Weights of a small GPT-style language model, trained from scratch on English Wikipedia: MLP 256 squared ReLU, some layers without attention.
Each number is 500 + 25 x the weight over its row's rms, rounded and kept within 0 to 999. Layers, rows and columns count from 0. Numbers have three digits each. The size before them is the row's rms in percent of the matrix's.

# layer 5 attention value, 96x96, rms 0.215, rows 18-58, columns 0-95
081:474448521525481429534510477509456506532522491486525446493496502521510520482503499540502534515497512490528395519522482470499504518483550511507518467499487515495512508476515483512501484527483499483451478498491473499509493490499482483469484488507537522489445501536505477502498514497485529481
106:502510510510496500492505512511532483492518516479502541514515509504452478538528473525510478503513444520492541568495518459513408484520494515510522495461561491482509460484476497513504462473484502522515508484502507478484502509439506486480508516503479520490510513500488543507480499459492451515
100:511525503484508471497466504497523504501530534462505439539516518484566486509508531488482494541565450553510481505517471499435508509498490442524493475502503498527478489516499528523495543500500513503440498510490483497516519524501476509506484472488499499492438494488517492532493507513480498516
088:505528502480520496501487516516478475478492548512494533515490539470561511489511510493505506492560530466486500467499496475479441486493508485511515474518546514498497510542479522480478497494492517511525463515499482502513515534546467478540464504483502515520487506519459467548506556494475503434
093:457512484504510517524499498519516525505480480528457460500505505456492503456480496480497482482498557521493562458528540568466546479499471503489518508500480493493505550495457509457526533498502496476514525527470489497492523519536507504533530531492501500468500487501509488482505467526521450508
095:488515474497482517478500517522511479488501534516498443555534488463529514486480505485491487507564541527475528489554487491481480494492511468527463477516540519507517458534466499510484532480521511492515466515507504498525519522528504495551486487498511539491498477518485458542498537521512485440
089:486483520526472491500503479477499479495479471497522538488469500497472524495504541511504453486442447505508509527499510486487491487513513554514540507473526501513529437507524519501448497485511473529480520545517519500515506483436513515513479488487479515505516479516478524515497484454492543432
078:543493486480491543500462478464514489524490459519496514467490573534505467515467497523505514538490455519483439482521493542473527525526535461521493492517509480533480474477474496525500507478492505494506500509522500512527517492544535540516513461518491496461521484477521508501505495515464546518
085:481507514514495489505475475471478522504482449474520459504511522493542484479516495514476499498417482534544500454486483545466566486506469518498518496491516498515505522517511516526529503513488511501415526526491500503514507497505478503474539494511517477461459494507526512484523463502495510535
097:490520476492508484500518489492493503516463492516547478528528530492554488543514521552493497516476432490512453493498488529440487528509503476507532476512481489519460519502483499482470569505529512485484489461518505536492489488527535530492511491503509510527475473522497477464475504489553472510
097:523538493473502547494462508509531500517544511506446568527497546502484493492504449461495507458510513508488477471457516518552461506520495468486535490507527478467516508495461507514517483486517527501515471558501496476471499499541495485529507503503535492502506534480504455489498522490489470509
097:506511506482539496518508479501545503478512504475513426494499515496512488513497515498485526527498436509504487499524492530425524543494511443502488505478499489506450538499535501514467534507494533476507488497481523513481492501548468523443509468503510488500474490493537463477491488482507464544
125:498482532506459467520521487467508499539486482495535509474464509510505497521527532532513518504487414480518453518462496523476505539510510497519531469466464482488491495487506490462511483504495532527469503470487502521521496495462510545446504489499501524467474496504514521472513470450499475547
104:493513513546494457530549459487483512496455520521479534470480500459471477513552536517528460443493482475501510505496518490527494494517492521510509462528527486503504544502540489483461509502513533478516487459499485497483475487472465476482503508482500536483509517552495533464540486484491466519
110:518466517506473497460464489493474508539481511523538464520527560497495494495488507498496469496519483548495490465438469478506518480525519508533495502528506536515514509521519495499486492486511521462467500567453491482500493488471486477493503472495504527517530518489490531555538537521488451466
094:492498511505498523499490498472519503526517502505481493488469498484507481468479563497552563473475506515505458522497521519449483485462510560535531523525511527474529510497463525477546478505499525525522498487501506474549470492496505486477504499518490505502497457462514435514491477453515488483
097:483509503505450473519528480505456488491509474506530542519484466528465515518500503508501470521443536523494546479490522527546501474479448503495514521524461491452483488537520519502483480470519476518548503479506498508454475502466492523523528528491490522494544490492489493471533472509548515499
107:507515461508515506501451490533459507486471475477541516522459518472525496521529507470493468468483530558485513465510488448505501482510479482508470520496492490478505521516575510526511498524522527459478508467539505529472513536506503504510497495500472488504525527531515508491520438484540527501
126:502500500512497485471544510511508485479514527526472463504528521525526487447499443529497503505543535504532472500502475472522484538518485525500505491483536540498470489502454484501450497514501521489516446521475490465525528473537490455506467497496502507538464505496460551494532540514480505490
147:489455503505470522497456497459459519522463499518503544470485489479505532484520532477493490472512469499501495483432517528482523481499496588488503510499503528469537478508496498484551494488510501518485521550480517490554490509469525531526491511501512494480532470532489493478488496480488465477
101:495524517473498495511529559516516514513507511487479508516441515545502495469442482534472520548519533525487501535531502513523496505480524417498509470488483485471472531479462515539490473484483481498553541492495493484533518489517478512493514482494500500488478520477532487464527485502531499513
134:493515530502470503495518477484466529523512491521489484540499505559515519462473493506481474510499544508508493475449482528526482489481477480483518531509504517474467473495454512537477465474536469479525514533520491460508542460517477516524514535489515481531531508499491504439517457526535520521
109:486537518501440492531484460465505492551528443481521531507486465472495544509519560470529482498483461469481497496510516467502506542507472494507520562522484467498511491489501497457524499517515513517510508480492481498476475515453498487534511482505491516451523509523515510511538524482468506516
094:487499534520482477496545472497523488506526492488488500544502502503512495458489503497523531496508524465532461533518508488501481579480459524470532509515547504485459511465463482472528451510483477510505436511518480483465524490556480490501510507500518498504466523527494508460519512475494500528
118:520525498517504483489508517484507494506483495439564463487458484496476483533514460502487458543493466469487490510563508487500540489508516457511484522491514479514508513539538489470488520500487503485521519462500499537485438484449490509472514482511472508517539507490545508504504555485499484503
123:525467504513501508463485511503511507516477495482535531483493484470486504567522510483480479486522446529470484522504509444476501473522498493516497515474507514501530509485521476492550516520470513491441474524525507519473506518489521452491495473499485481492527511533542455540464552452490484479
101:490485473508537519474507523486484488476491510494513516506502490541495514524511478549476506527500517525541492490495524534482480473503509481482534488476525545492491498516481498555520499485495430512486508535556522466508489496506493543460500503493499454535489487472514438487460521465528544538
129:501526526485479505517490456492490500501524485489530461514535489568488513450454481493504516518494520497501494459480482532513472503486485465503530511518504481506456491466474505526469470505521474483509541492496498498488532449527486537497532505494531508523519508477500514456499441541526522564
133:503483484499505510487451491483464520538458497484585475504455505493505498505539521495472490490498521532527493489518488479484526474495516485497507541501492529488492511487546485499524499502493493487470533498548506548515499527481473541499501507501470476551486519482536454478467441471536517514
106:480516478513501515527515527528473485457532497551491492526477510513493481508488449498485477522490551535522516483512480528534501441509460495462505522453536541471521476531490528509476489485529487489543489541533499490525513485486495482509483540487510516533480492514452544485516498533534494514
101:497516495534444486511510481533496511479520479527486471524490510531458493530499423507501450521488495499468489552503529496524517478484475486511497528486480500530518515503473508519475493485514495470510470485523499485490506463446452484492506507505495522480530516556504477495468557539501452475
116:482501512498459516545490513502479486514530478462525516509492491541482552494522557496469486523492504538495465476515487520529495467538411496478501504513491530452524459538514499487512525519534483505501482561521502485488466509448519466499489488492522513512510493504491492540511496484520501489
107:482440495506514498539494513488484513524513518452474475465523440521510504487514501485511545496528473505477481490483513547514501486491496554488502482511478513459536437493529501492569482490494495519485551536496533517525492487501548526485497503512514497488508463516501477480460458487491512515
115:502520512465518521513502491509502509496500499481474464507506529559497493489485484469486479539499535520515511502522486523522492475511484434488471473496499508520477469521484552534471508498510497463516537487504482469546568471506489487475496513496525486498521504488507507459528456581533516532
116:493528499479519486521508512530499486437529508473554525486484460504492482497502452474507502518505504518517536510530494530531521490498454484471516514485486501454504543555530495468477490507513487540564440490487512499469487499464492479504512486493496523486494511489457515507503573489496519495
138:498490526510466496517522499493507497479514501543513554504524480484501531497537515487513508478502466494490515521443508524528501508498437569482494509504507502467519516507486489457518491500522495533494433551500503478473485530479499479534491505496526523452517491528465500500501560474472457478
090:505488506515489483500508496501470499502519527488420481468514486490508488486487468511531513496548506481520436528507506490531495565526531555520530474522516519485498441536495482494499486488476541518523501526469489492484505474490531484477472495513471491498460502497489529488532531483447472470
126:488494495494537551524509510506473516496471521516501535495505557511529506476479464508482463489502563487563506508482469531501511480500497507486495495489510531482478524517494530521458506484521502479493488501533499473524540496473474525490498536485504450567517471469472481466495486542524539469
103:497496511480555498535533505527500505485546541515469499482522510492483487483478487484494564503499512488522533495473489552511489537454555502502528484543467479507442540466494518496477485479509499504547507475510510485469478486525479526462513492496517454513491520456454503481484480505482505497
113:498530540480468493521536490482490510503547506518488543509480508491517529479490523511509480522492511504508497487411489536516490528483462495491551497481480487455476501537460504504484463468518503523541518528480489441467507524460462517514518514497510478484537505491487502471550517509526481490
087:503484495531532490487512503495481499470478511454491501466494497525599491457529447528502477487533510477481476481478526501521489505485504517485486479504492483463523484482502482487545487503456491473504532492467525500532527542562503508529494494511475478495523481543525512464489451485506501516
# layer 5 attention output (transposed), 96x96, rms 0.186, rows 18-57, columns 0-95
090:470451494512508480521487443492522523533456537489490493519484483504518492478495536551527475515515485496473482535507500527473549478523469482516523499520447471487514549501500485468527496512480502514491492493517464495478533492512485478486517554530534542499465486488532478481515485509485555467
098:520506487513506528493463506488507554466522486460479472490479479513514499517520513453469496483531538534450488494485495476482517508510546502484466509531541535505456501506517544538476509501525525486502460512485526479495488471497451515516471504494492478483487527534484531533528515537462440497
098:509478520469473517480532536450516480495523502461512446558514511530488483493496526511522494456492485503509526492503494525458467512472489530471517500489485496563511495465484525511507503513500487500466482517515561488504477490468472471525529486533461526496499506542551536477508509471482470522
108:505472481487489535519469491510543476527482509460499494535496497498517509487484536560533483488490543457490516453535534517467489481506546516496509507500484498486534480484485506455523513505472474514466495509468539492485486519516434519513495535461452537494510523514554515477487502496493525515
093:490535448496477535496513496550509548536514524491517487510493506467474486504532473496534498494453447543499480546484457515481468487508448489508524480466526521520520510509512519472505505489516514514497494477526528477500470480510559481510501451493486491534513490454492487484473485504550496521
079:538478461487525561537495550460486465469492470498526502511533485493496484546492518507464469502494495507513518481500489531477489524489476488494519495466471465513500459508466463467513527500489475519515511538481531535449519517481505493500534516514469530536550483531480512470477501534500522476
093:509473511541490483503493555484535484446499463527522504516513499500519468531483496519452450501506527491480502466516534504471527507501510536513504505512518501496523488567494501504485485523462514501498494453500448527490500516472506490466447538481479518530473541516475489459513549505485499474
085:508482516479521490478447528482512481469513454531533524475525511479480452530478507447454503514493530479495489503469504521521504508446475513555482497495504480482512527512500490527497448479526521496560493503520490549470483546495458495477491494512536497534504523525512523494510521503462505512
085:483485509479482490479541493558461558508518531488491479521502485466484477483505488459525477467456483471524531514531474498463489467492448484451535549493495474546509494516522512503497495511508501514544514492505531524546483474487478491520519504511503514500484558536519529511495474483480489518
105:486503478486503497542518502456499475503516485505504513528507469488471483546510519473491563505505502497490466555487484530486468485483529522510451509506462515489461487475484462508469524520512485480522524485501504489485460529539480540500519513554438526510493506508507528513505455482529519557
093:504506471488479512501452492545513490554486524469482498526487509462495540442515502464513514507547499494502481559493471513535467514502495484554496512545512508490517481485517473511502511513505506517503524468529497493489501502479501507497539470451489503458478524520516500488530485529450447450
122:489519516513521481473481492499488444509534444485490504555469524492532484541573502474482547515535460489494477532491476508492523495508502523496498510511487483486482494473475461462505516492532497500499498488472497472478517499546499491488550498527487483467475512481528572482539498521517504490
095:469472541520486537492565514444516497499510494497503494466511512483493461513511549492515520487472551538512499502520501518522484507447505527486492477525512521490434481472493500464490453522475499510483531529500510504473472476486474477499503503502525502474506553532535516473506488529500461542
106:479493498532478491525524493550517481485524488498491512513483471532498530531552520518455519521505486485519508515519472458542519475517541498475481543534500485503483486466478471520492530481553511522484490493488481476495521452469494500459526515501492519458480528503434496531474472493504448493
094:502495527504479505478547488515523500500526509532489541490518511489505510494498498482502506504568486497504501518519475487512584499514453517503518449495519544497442484499493484503487500499453440511478492481518440521520485477468497509481509496481506506518512533520517483479470514439536465485
118:528503499508482510482464478522461563489490486506501535488493486534523489460506467498479440510509513518491485515480487548472501505499456525496517507467533549489522510499480495506489504463516491498500534524463547495461505549495507498510497480513514491555514469493500541433542516469518521494
107:479475482501491462512502480511492534525534489528503478474496507536466528498528474492477511559485529499495489495549519495523439476545507529462519496479500505491516540494480558532481520479533480485470476539537518499489493502504521504514483551500519461487501499518468465478461477528492451498
114:485536484495472513522491543499483507494547496541509493500496491473497480510496489449474501497451537492510495471511463475486518502447514468473538538517543449538488522481482514533476470487517506522497537550525510513499531475516521533489494508488517469536541509496435490520502472495507477520
103:511497483494440493526529506543471481519479551466523510488480476539497467508482510485511485515536474477499520518542474513517555492445522469463494467511475498518528499493553448461446492525476494509531542479509500500507486494504522466485509489498467518521502506518519516500484546520494496523
111:489498471526492540502534520511494528477481542520471487516483526444484526496550513545515490475551500511487486470461493498492537486478486525486484444500477548482498515509505487478496513474476479482460518504525494462517527544496499488500443495479467460494539514514503483530505546507479524527
103:458497507504513492483481504459504493553490533462467516504461461445506503463503514511480453514531509516476512529500497536515509465509468516539503497523500507546510474475505494532509512520541518543478496525557489473453481480455496512488539475475494488502488476533499495507504505552513502459
101:534518517495504477528542513496494488512497521519480477536515484500538492481521503500502459496555511499536511505508552498506464477520520532464520452462472498522490492477466476498427475526514483525557480495472465463506504512484497498509473472477544478539507526503508486509474497503508460455
100:499467499482506504471522507524497461539523471522496501531526569516508520486504506534486542492455496501536512470484496485530488496486548492464504523499537534536451448478481492492484546485499516508459500553529492473482502469478523472530486537524482516496498491490460502458466514487511494499
099:536486494528493483511492512462520518532507482493541493540516516489511499485510468522511497483533489506524477515509478471536496472440497485511522538501514535481481462516477484471476536534476515531510517485455471481453467535522486492501502529524502459466477494508483514489508452559478543456
104:461486521528472526484491518497493450520494460485511518543513453495500513515478498491494502484481484545487520492508526489556459515486524529486495491554471490510512492505490492524532507478516514531484530457488453534525519494443522500463486540553454454477481522503498498516490496485514484538
105:477507511490541495499468525465518501509521458536489552503489489518526494488516482475521500527511467498496478485509475483456513509531539480527460462545512537478487535524541504492521485499474523534477538545475518478467512501467499521514452494509454470495467483477516517495544511449514479493
099:469492498514489467477498461515536512452523516467510537530531470484481514515507498512506508516495485477457470544502525517473464483472519524518453486481505489527508495523519492489486488508549501485487522499544542483459436524488516486501474517479502482547462522499528526537479469471502550491
115:496545457475446441475510458460527465494464490499452521532510494519517478488508499499509530521498498496510507501522523517514518491504503532494524478480445519501480517458471488489502503527529506498522469509529462545482503507549486497503507541507542460552499504521491506509501478517532517452
100:499486500505472498491521547495507479499541496518500543515480497484481510483527483489473506517488474515497509502460509490512480511461514522494533524442512500481506503465498502541535467499528462522568519498532477470441532504450499539480531482509516462483487534488527490490504534441460516485
112:522492480529515480499499538510508528526498476503483501492467504466514489483517503486450472481539466510508490522496529498456491500498493490502542529506520514475520475524545474501524482503523497454536496481491481574522526499446539499499497506436486475560511500500463528509457518516464482482
101:528516518534493519516481508498518509473489482482483536508522506538473501502453498463457508495510479510539457502484467492499492508525497484517512475531487516547535520517507504497522482503464564533484454500497485482459504474506505448536518472538521489514498478527454470516453551524483470482
116:486480520497476513472539476512496526518497474524510497500497479523538499461497534526511518489536514502523519536479497525504482515466531493516492504512471485443493488500481493501481528539503488454469490544488552519525524444447510486451504489433522457507475493536505524526476513466485493489
097:505482525498492471489518489482471477484454540485511553480495520547495531511474478554491514511562470510483515503460523509489491494489501496507506465461454476486487501537511506480507531448512542487482514515488471512515514476504531506558506521442515462510491473499543535494509471502488516517
118:535518510490504460459478527511519463469523522498527452481451516528497484537522513482485480455557504544552500485487486458511485482516487525517508505508483499511505531481487514524463482528525472480483482507501505531506485462456501468478501467491554486520501485475539535536495496523529513480
105:513474503492507484528483500517511496538483478496481506492463429491495546491489488483521505536558519490502507474514502478534525468498531497478487525485529512515515502479543449490508574479518490483494533452482472519508504461525452506443516512498524477476524468522486531528492492478503509521
111:498440519518510499507504496507485539474495515458487493491491499498488495479528485534488553503535555473501490481524506496461546487485550476482505490490533518506514526499478463478562531484511510508484460519458519469490512515520439471475464509492516518479497495500495529486495516541470501560
101:499523524522477454531514517446488501505473522499514501457484530465465473494501542452504508508548491499485483500455504494548503509480482489474472511537497522491454491500532489498488491518517538434489486489510464490493490490476538498518513533509516544493498521514549494506545525483456468521
123:541498475522502459538515492527504498468504569475503507514488484525530534496516509519492466488488512510508500465485502450517516516518531506495521491513471498518506464538501473501450475493509458487503478496523523543452507509469494557474485474429518501534481475524498500495508509468498546466
114:514504532486510438519512483468462500510504522474480495491547501494504479515451536486550553508530482507478484488490478515521483526502503547480520468501498530492461521482484468494513469518502464483527503499519488499499478492540510528518555501517478499473513484508471482482458484519519589504
097:485533533501522499476477478476458459524500448497521507488512475495484505459539468507520495499540525450529474486514535500540463526511509523490503486504516525551440470500487482476480538522514439495509464518498486498517491502493515482533481479485518496523542527487496482539489554500485499519
# layer 5 attention query, 96x96, rms 0.171, rows 32-63, columns 0-95
099:548486495464519517525520531538552499495496527536487462505490522483512537494478507529515538520467464477512468504486488527519534509488469522488517486473483493498497552456493507473489504476471534502566509489461505451498528502478515513494481527500530463495502530488448486492538481483523462506
093:485566489492517562455489475474486478507495448526489511495514549491488480520514498503517511459454479529512520457484484516473492498541504507501494509500460505513482518460483485506531458537496529518467486489469544495502471514514535490513532488522471477519496505463541510459505485487519499546
171:541522475475486533489486458486497458539484460531496514479486568488490524460499509495479490469453484467538482490495490524499522498487490509475524510519498496461457531468497490510515452506494535510519486512476508502516525492466511514477536548539523468498511537510477487459540500472519509537
105:524503468451504584517513498539545464488494492501490513480514515470464519507514498491474480487473511496552485507487488482476532490499511498457511509490511501518487504479494493529490496524448517520476471497459504497503537462480538497473475552538508456520480525499435489485505522509512472527
083:532504493502468532487465491503487504505496473555463464502523567518479525468574530491497496527490512472502449517516514457513482470503503513458517482496451456499497534504502544526503524510498497507515505531498503497495494482469461486529530519497520471535516518510508471532524473517466482524
091:464504484505493500528491477525487495463520533516482507505486443476503529482569527499510507525471521484500481508522495502451474511444453496485535516517507487517467495514483512506472481487479456561482496547557551502506514503469485523540515522478518508510484520456508492486513507476490518470
088:511464498477467503510572477501480532500544482545444483508548498493476493479455505519491506530505513497494449515466530503496496502503462464491522500529523541519478540477516479510498469480493541488475565527509491496500461523507496508496478500507499487521491438515529529500514506504523469490
075:488490522498516500505532462513481503490486478480479501465545499478513499567488525438487499457503482501482493512470507538514521467518461519463486463526490500517526521534524513480548487511492510484477491444484505483538461509445512516499500497494495442511506548480536543509524503484514511510
102:486438520526462501484436529530504528485476506526495535533481473522491510509533524519458525516520548524479499533486507501545471534506506514502484494511460485474506468484507518529536499479476484534441516501487494516482523525519513548519501547470490467496494497490513500458472491517463491500
160:541524494453511543544515487532557469509478490490522516445471514476509499503494486481483486472458438479531479497513477528490542482481486486481509507495478485471491548480521496473508480531484514493557486471456510521511511470498523501480532496523522504508496516479468492499557488476521501528
110:504486514509524464565516513569536508464500563472486510462512436481540498517508502522525486518519517481477504530536504514512506483457509481482489518500542503481510503534531507463494527505484486497536527455466509511515506473516495526487465477483486526499482482497459502529507485516471503465
171:458477526534518452515498533489465544497510525491502498525499462527507455513471488491519513508542538505484528509519512479511473509521526497539475529490509501518525484513502516478492508451527466491496529462543467505480460519539461515534479474463484542520524473512523517545458499498489503472
086:506523507513525468489517510549478523481506519506488511489508470493528473498456504502472509501500444510480477504529486567491512490475439475481497509544504522482504567548500487472502527497508525498553500503494501497489481467505492458468502492494513540461541464463476520499539504496525520468
089:472561519517542476492528447509513483535500488465519495511467516510484499473458502513545517504467450507490498541481464514521513545527482510471484495474466477480485523534519500511541476527501507519495478462489505511487505505493494516448530502481477548465469483459478530464520482490514494516
092:494510489467485441460496507511507485546513430519547506559485456555508494498493485464469530501496472493504512493504536485513487471518542502493542525489476508472500473478509491470542512481517486543535513503511513515457520473493511476495527500501538468488540495490480516493461514502522482485
091:471511505514510485462412497463458535532500482518496522475518520483529528482530482536501465493485480513489497463456503465492486529498516474524515496486490495457476516465502521506477512547524470510464541540512470482502517498502472525514526492506509463520557488504532474485496497469495487469
087:475511465486531446497479490512504522513521488472521503498520462496494483563493484514437457517485522492465531457470491510506518474486552495473512516484474497440480476467518522500514529513555490502506543499494514497468537526483548495509521501496519462513518482506503484515468532497540491497
090:498537484533477477492556491512488488496504487493515501492530524480479488511500532476511536484517490491494457512520506464561536536493495515499497530507547489512518470526495507461486536522498491480472438547499430499469507458483484474505464497488472505494501538540489477507529536475484532515
076:508544465525457573478531504503495509466523518509452505497505480475505480525526488505488503547501508549488524544469462507493488526496437494450522518488460484497538510519513488544501495494539492480498495499467527496523484506522511492477472504495496470518509488488449527510520483516550509482
088:510504528448462461477471490469497492528489520524469533522501486472472442499526511505508458491490501537482465493434524531496527500501508495478484498497485512503501492496506480515480472497530544481509512505523518491528502486501509527571521459507510503530491486469501490521528464549538554475
081:527531481511532476538495518496487479467494468522479480469510509511498487529557463475438525539465554515472515525464517497515478537505498494505515473497478516493482496495507513537464502518518518518479519498510502518491458504523491489529477506497509462575518470522489486514510464536505502442
097:502499534516512513482485469506509519505535480480531467529470515477499535516487478521526552478484537488487449508511512431503506537469501525528509471550525497517450494463497509536500505492514491489498466501502485521475495514514457544473509474504453467501491566497520492473482515503471479525
094:527476473496549451493508566521512537461480484481510458479495461497512493515509530511488456521499508490466499468514500480465501455513470511490468517479476480471518559483500507515561537507510546488523499484424513521522500518500500494495489466493509542500489485492500498508506483508469519505
097:509511518505488491539535493531534500481485503449521464519495420542507486474482488488494521524491466487486471538506494548511536459512475462469541507483494527488521502491461515499503519449510486480521474543470508474509486521507481508460513478501514519480497477479521533479508496492537500557
089:498497522502549430487492480486510507505494540468481490497492450488496476436507499528546512505540547467532499483504554489479500509495493486516498494426490551499493499513491479521475509501465539546514486527473462532468497522469505506499479512491503499542487478515496493493515492535482489494
100:513528504502533432484524523503490499465493537494501507480511471468520434482503504533533481521515474525451520547496504530503515507485453475500467456481451506476481521534548493492507517542514529491508538488475488512516466496514527491464502484516465459481505487521539498491515507475515507517
097:474527469481529478498488470506494451499489540512504505523472489499551517502475538536493489511494466542483498506495484536488525495497493479476468496504472492446514542513481521499515491474494505540511553456483527495555502469500549473471513481499506519525500455448500531529468470486529522500
077:500532516522503483517485463539515473517522495467467473503533519488488501497516468456496504488475513509532494489478466492473454508506488511501523536506530490481490485507498504497532516533563456503513453509512541504476464532545541487466529536468510518438447500526491471530491487482506519497
078:505515504504492499515526478525509480494487492456501497525488475465516460484536533573523528517518497495485452499502555513477496511508536517496553501427486519507487465499446540492481504486487498514449495514520511501493501513499491538526514461483520496508470517497517452472501538532483531478
100:521484486499512411464494522485479531466502494528498520501508477530527503485509490510483525525530531542501528477473522476513524501473545499502488509449467534420485514473502536515509514502478533504493529527512471525491544501491521487510489504483513452509515485530479498485497523502506520448
092:476474471497472485472504508502483498501455496488520481462504488532512516527484493536464500486495480548518490487516561479531452519546520516541514466471535479501501520480497529478501481501446499489509528455543503512479545443521534541546500481504483472500513511486506483478490491473498524477
083:527437538506510521479505495479492548509457468562494483441487528465499494485466524495483520450558499503491493480503503465492504465494531517532523475535540489500509527505530514497528503484485533446499496510488477512515491494503490483554486484469523517499535502513510469518496505484505464474
# layer 5 attention key, 96x96, rms 0.172, rows 32-63, columns 0-95
098:539494490474481503529501448500501452502501504495483502494498503529494533487497501499475508458480493478512518482511514524532555511471516550428520490504485506457458536485486474485503498554468529483538491491483505474510519478491496520447523531555509480451493531542478500479511495495513513512
081:551494462517482473547504462486458481498521493510500462542521504525509503471511500499514454475484552494470492482490500479512492488457501525467536516534495472513468495539509500520516516531498512490463493483446477466477500500524481475488543536521481496465531539501495483500511471502460560490
145:541494471456491521519500491511517445494485475482510492457488538476507534517510488495481499489473506497542490480513462487479541489458530491481481497518506534510467511477530451530505475521475539486507505491485539490505516500479527463456496527583524467507458512521467502505527521515519476514
079:446528446550489454533504495541463520518515504521477472544491480481494510513520483470481487538540504492456511475508498483508487474534533510539522510526497486569526485488485482469471513483522476485494524448517517502536474487494511478516497490484486510543520502492547500527486474502491510485
092:567505506476471509502527532470473510472564489483515507517499467512487470531520456524505488460505521518529455499501517451524536530479546456532468524525542525537464504513510491525464481477533506498505492525472503470478520494505506488500489488532489527489484534515492486484508504517503505452
094:527491477525479515535520544504519447448533482527489476559475503515493489544494465472475473499514511534473494530494529491531484468529534465479506519497522516523534533562516530496487528485508542485498482468488468517501469494500520477483470460519464506484495519479467528494493499520502510513
083:547487516501517523506472481498509534440519521513468491491497491488483462510559478485505484465528493539509503507568491487496455478515490529491509521472480509499497486460500520511503526527474536527504444452491513496527535479529453536508481499508548471488493524467485504492466471476483502483
096:528479506483479523518476483520539534493512478489522481535513519489459474491526537471537490470503493503524446528518532454506507507532485480549493545500557498500493510479527506512528481503469526482477465500484516454456487486543488517542491506521465511459514506480503437490505506505518509475
074:470521495503502541443517485532516452501533498505536551501475487514497509493454503504487492507486482536542520492466494521499513490504485543479523503475485496474488556493480485508455480477482509502530504516496490524480515478466515526481499529508531484482494511477442512441516506457571485504
151:536522480455476502503523466504523441512502490482487479463481527491500534494488486487474496477462488509547505471503477508504544498472511512461509494500502530480449525489521458535495500550477527491514508489481528491515526499468522484425503522567508470493481514518460477493521495522519495527
086:433505514544475464528505517489493513500503528515499520520504478471465509517512514502522497523511506493461480492489515494489457502516524488531468471521536498493552479496480509485479489454506498501519522512553506527498443526481490529528469470456463524517505471510553521547507529481490474455
175:460517524555505477488506532494473555491489544496497513519505454527499493488491508513542499539530514507457508494508518506503465519549486511542475487482501478501522468527497531495502529471534481495490506512539482520488482500515496531527484469415457532502519452486528510518483498505478506473
106:417517474486513489549507497486511487483509536469491544499521513458508499439483526495540519489485504518487543506496520513518507523470491504512495485539511450490524489499481523491438486498516506486483499462525519548496459521474502523485491488462465509511481506483540509510509505448513534529
089:505498529508489543482503504478494470515475474525503521446531497494483503514481507504494508499485479573514519502449490526526533496474492488497481518533469499450534490482497500452498464485458495481497526530499508528504478522476512526474543499498489485535521513507577486527537498465534456483
073:513494510438534531463477539471530512518536485479471474485513509443507514516497522504465513507465498510516453469495541521490496525474512489537484448488471511542513519518485451510448519530511503483492520534530483504497484530484537492483495498516470541457484460507519498512525502513512479510
095:505474483497477513507509491448461496457487502519506530481484450532512514493493491486540532519512535497522548543487521505492548500465475465541489473486469543502514466509503479511486523429509507527512526498520496481475491513491490500507488491527469534503514455493501521537501477522493431527
093:501483482492457527480444550504496520540494454511495485515495507498526509516538524425528503468486496501500535511477508483495490500473482475515497499504487534488527488442489501461488478496498484539491525516513494525515526486542491528510519463513457497521555473467506547492509484484532460530
081:490478523488488496471491509538513524490559518483527526506488522492505493468503481539525508512528461529508472477521493538522517486473517457469507525535484485522471510463514464535512466458511494436473512465489487466492486516514499507448533570486503533506477496498547526485500504476493508494
079:506452516492483507495481537504518463476452480525548490535527482459502471479490519496510519501485488504563505468461511473534508472462521518525492529471460486477515511508489521469508512491478506549500494494484480523510513496509456571503506525503467536508504538496493478475526496467453532494
091:514522525502516510495489510499517483521530496509487465502547525509551512504465537523542495483470483506505493483462497531540462473467475553475510500466487519476477485506517470547506512489510505487500476497476516508456522566508512452504515501513496523472527508507471525433486508501470447480
085:481498452503475491470490553491443496533500514494527542528504487477510465488475492477501472498508487483503548473493467444502508489509489500490480535518474489480537467499530496483435524502527506511499541474507486525550492480509513521538523516503484511495481531537475509536523452479473531481
085:541497515545463515508458523474502515506489492477493484428510514520490497502535509487483487501532473522471509531486454492501520512543514454510470465522529524489527522518481498532479481469463528517474523483475475496544489468468541503489514513502543522540494483511511503488489544522499441503
096:491498498482512483517554478509499502535517504509491505511439533481501484483517467510489482464518537474476499488488451530518461507474526532489506433513459513514493487537484525477513486514487445495470519480503479499516495514527480516522476476493533466502528507518526455506500499501523590506
087:526471503524517514489484498492518505534479491481472506457493519512501468497462521547488508465507485516503489515462514466518480497492523514471515468454457443502530536513470512515484491520461499485482477515469496523498527510497560523511510486470510489473520542461501537490546541514504572503
098:507492511509522503476528462525539502515537503505485484476570500483509469542503549471491515521505475479485508517551516523518506519505496545490509553510509527507481497468488447484515483516472465494493474456482475492501543502494495499465465493494490465474483521519476464464517565510482479481
090:467525496452500506515503471513465516519502497538493493491520500495522535479521514506501512512444530537517548517526526534467522448484462505501496550503482511475482502487501495481500512488540475483500479484482513461498492522488489464586497509500494509474520493463515560507486452548506513497
092:496510482505525506517518504498509458514512469494523494481531512446451483525524497502550497496471519483458553472454534482536519481513493512479450503525517527494454499470499507489565464528527504504495525534535497479489507535520518503523521489491464447494508486510527547486523504504512470490
097:471475502516517497467494545510501514482507507475548512524491513500461518520491491485483475503467476484511498480488504503487477522488540499482512470519480501482519490567481502514505465463492493504492540503503516539542529537460510544433510498486495482500487529485508484493544535435562512466
094:500507519544541499501490510486496504482534530517504477504515541517466513507481506502516479493517486483483531488456501485548516465485484472496465481526525520465484545447489495499484522443492529479540490503449497461491547523518540512492460502487468487484518513526452539489538517539512514514
093:469461526453527501460500499529553487519511517498496496521498489467475484467482528485512530526499512442532465538543541462472492514524502532528523531498527511524521509481504475451510458524490498527485522477469459527504537510504502499489450515503469505528474516482488531486477521523487495519
090:473448529522511496509506464491471478545524473464467480541463518504484521488531549523510525511519514525525509465506463494529513498467544475501473487485531476479536503509537486537478503495482483509457496522521476470475461498465465484491462499510489520538491524513522458531484526492502472474
099:489482545490518485510505468510564530476480536470504489494527502487486504500477493510562513510517493465507484517533500459473514556528503495518479502524556505499465488485501478534530497513502522505474457490469512497459526475540459504471451507492471534484459509520493461481495506520463520482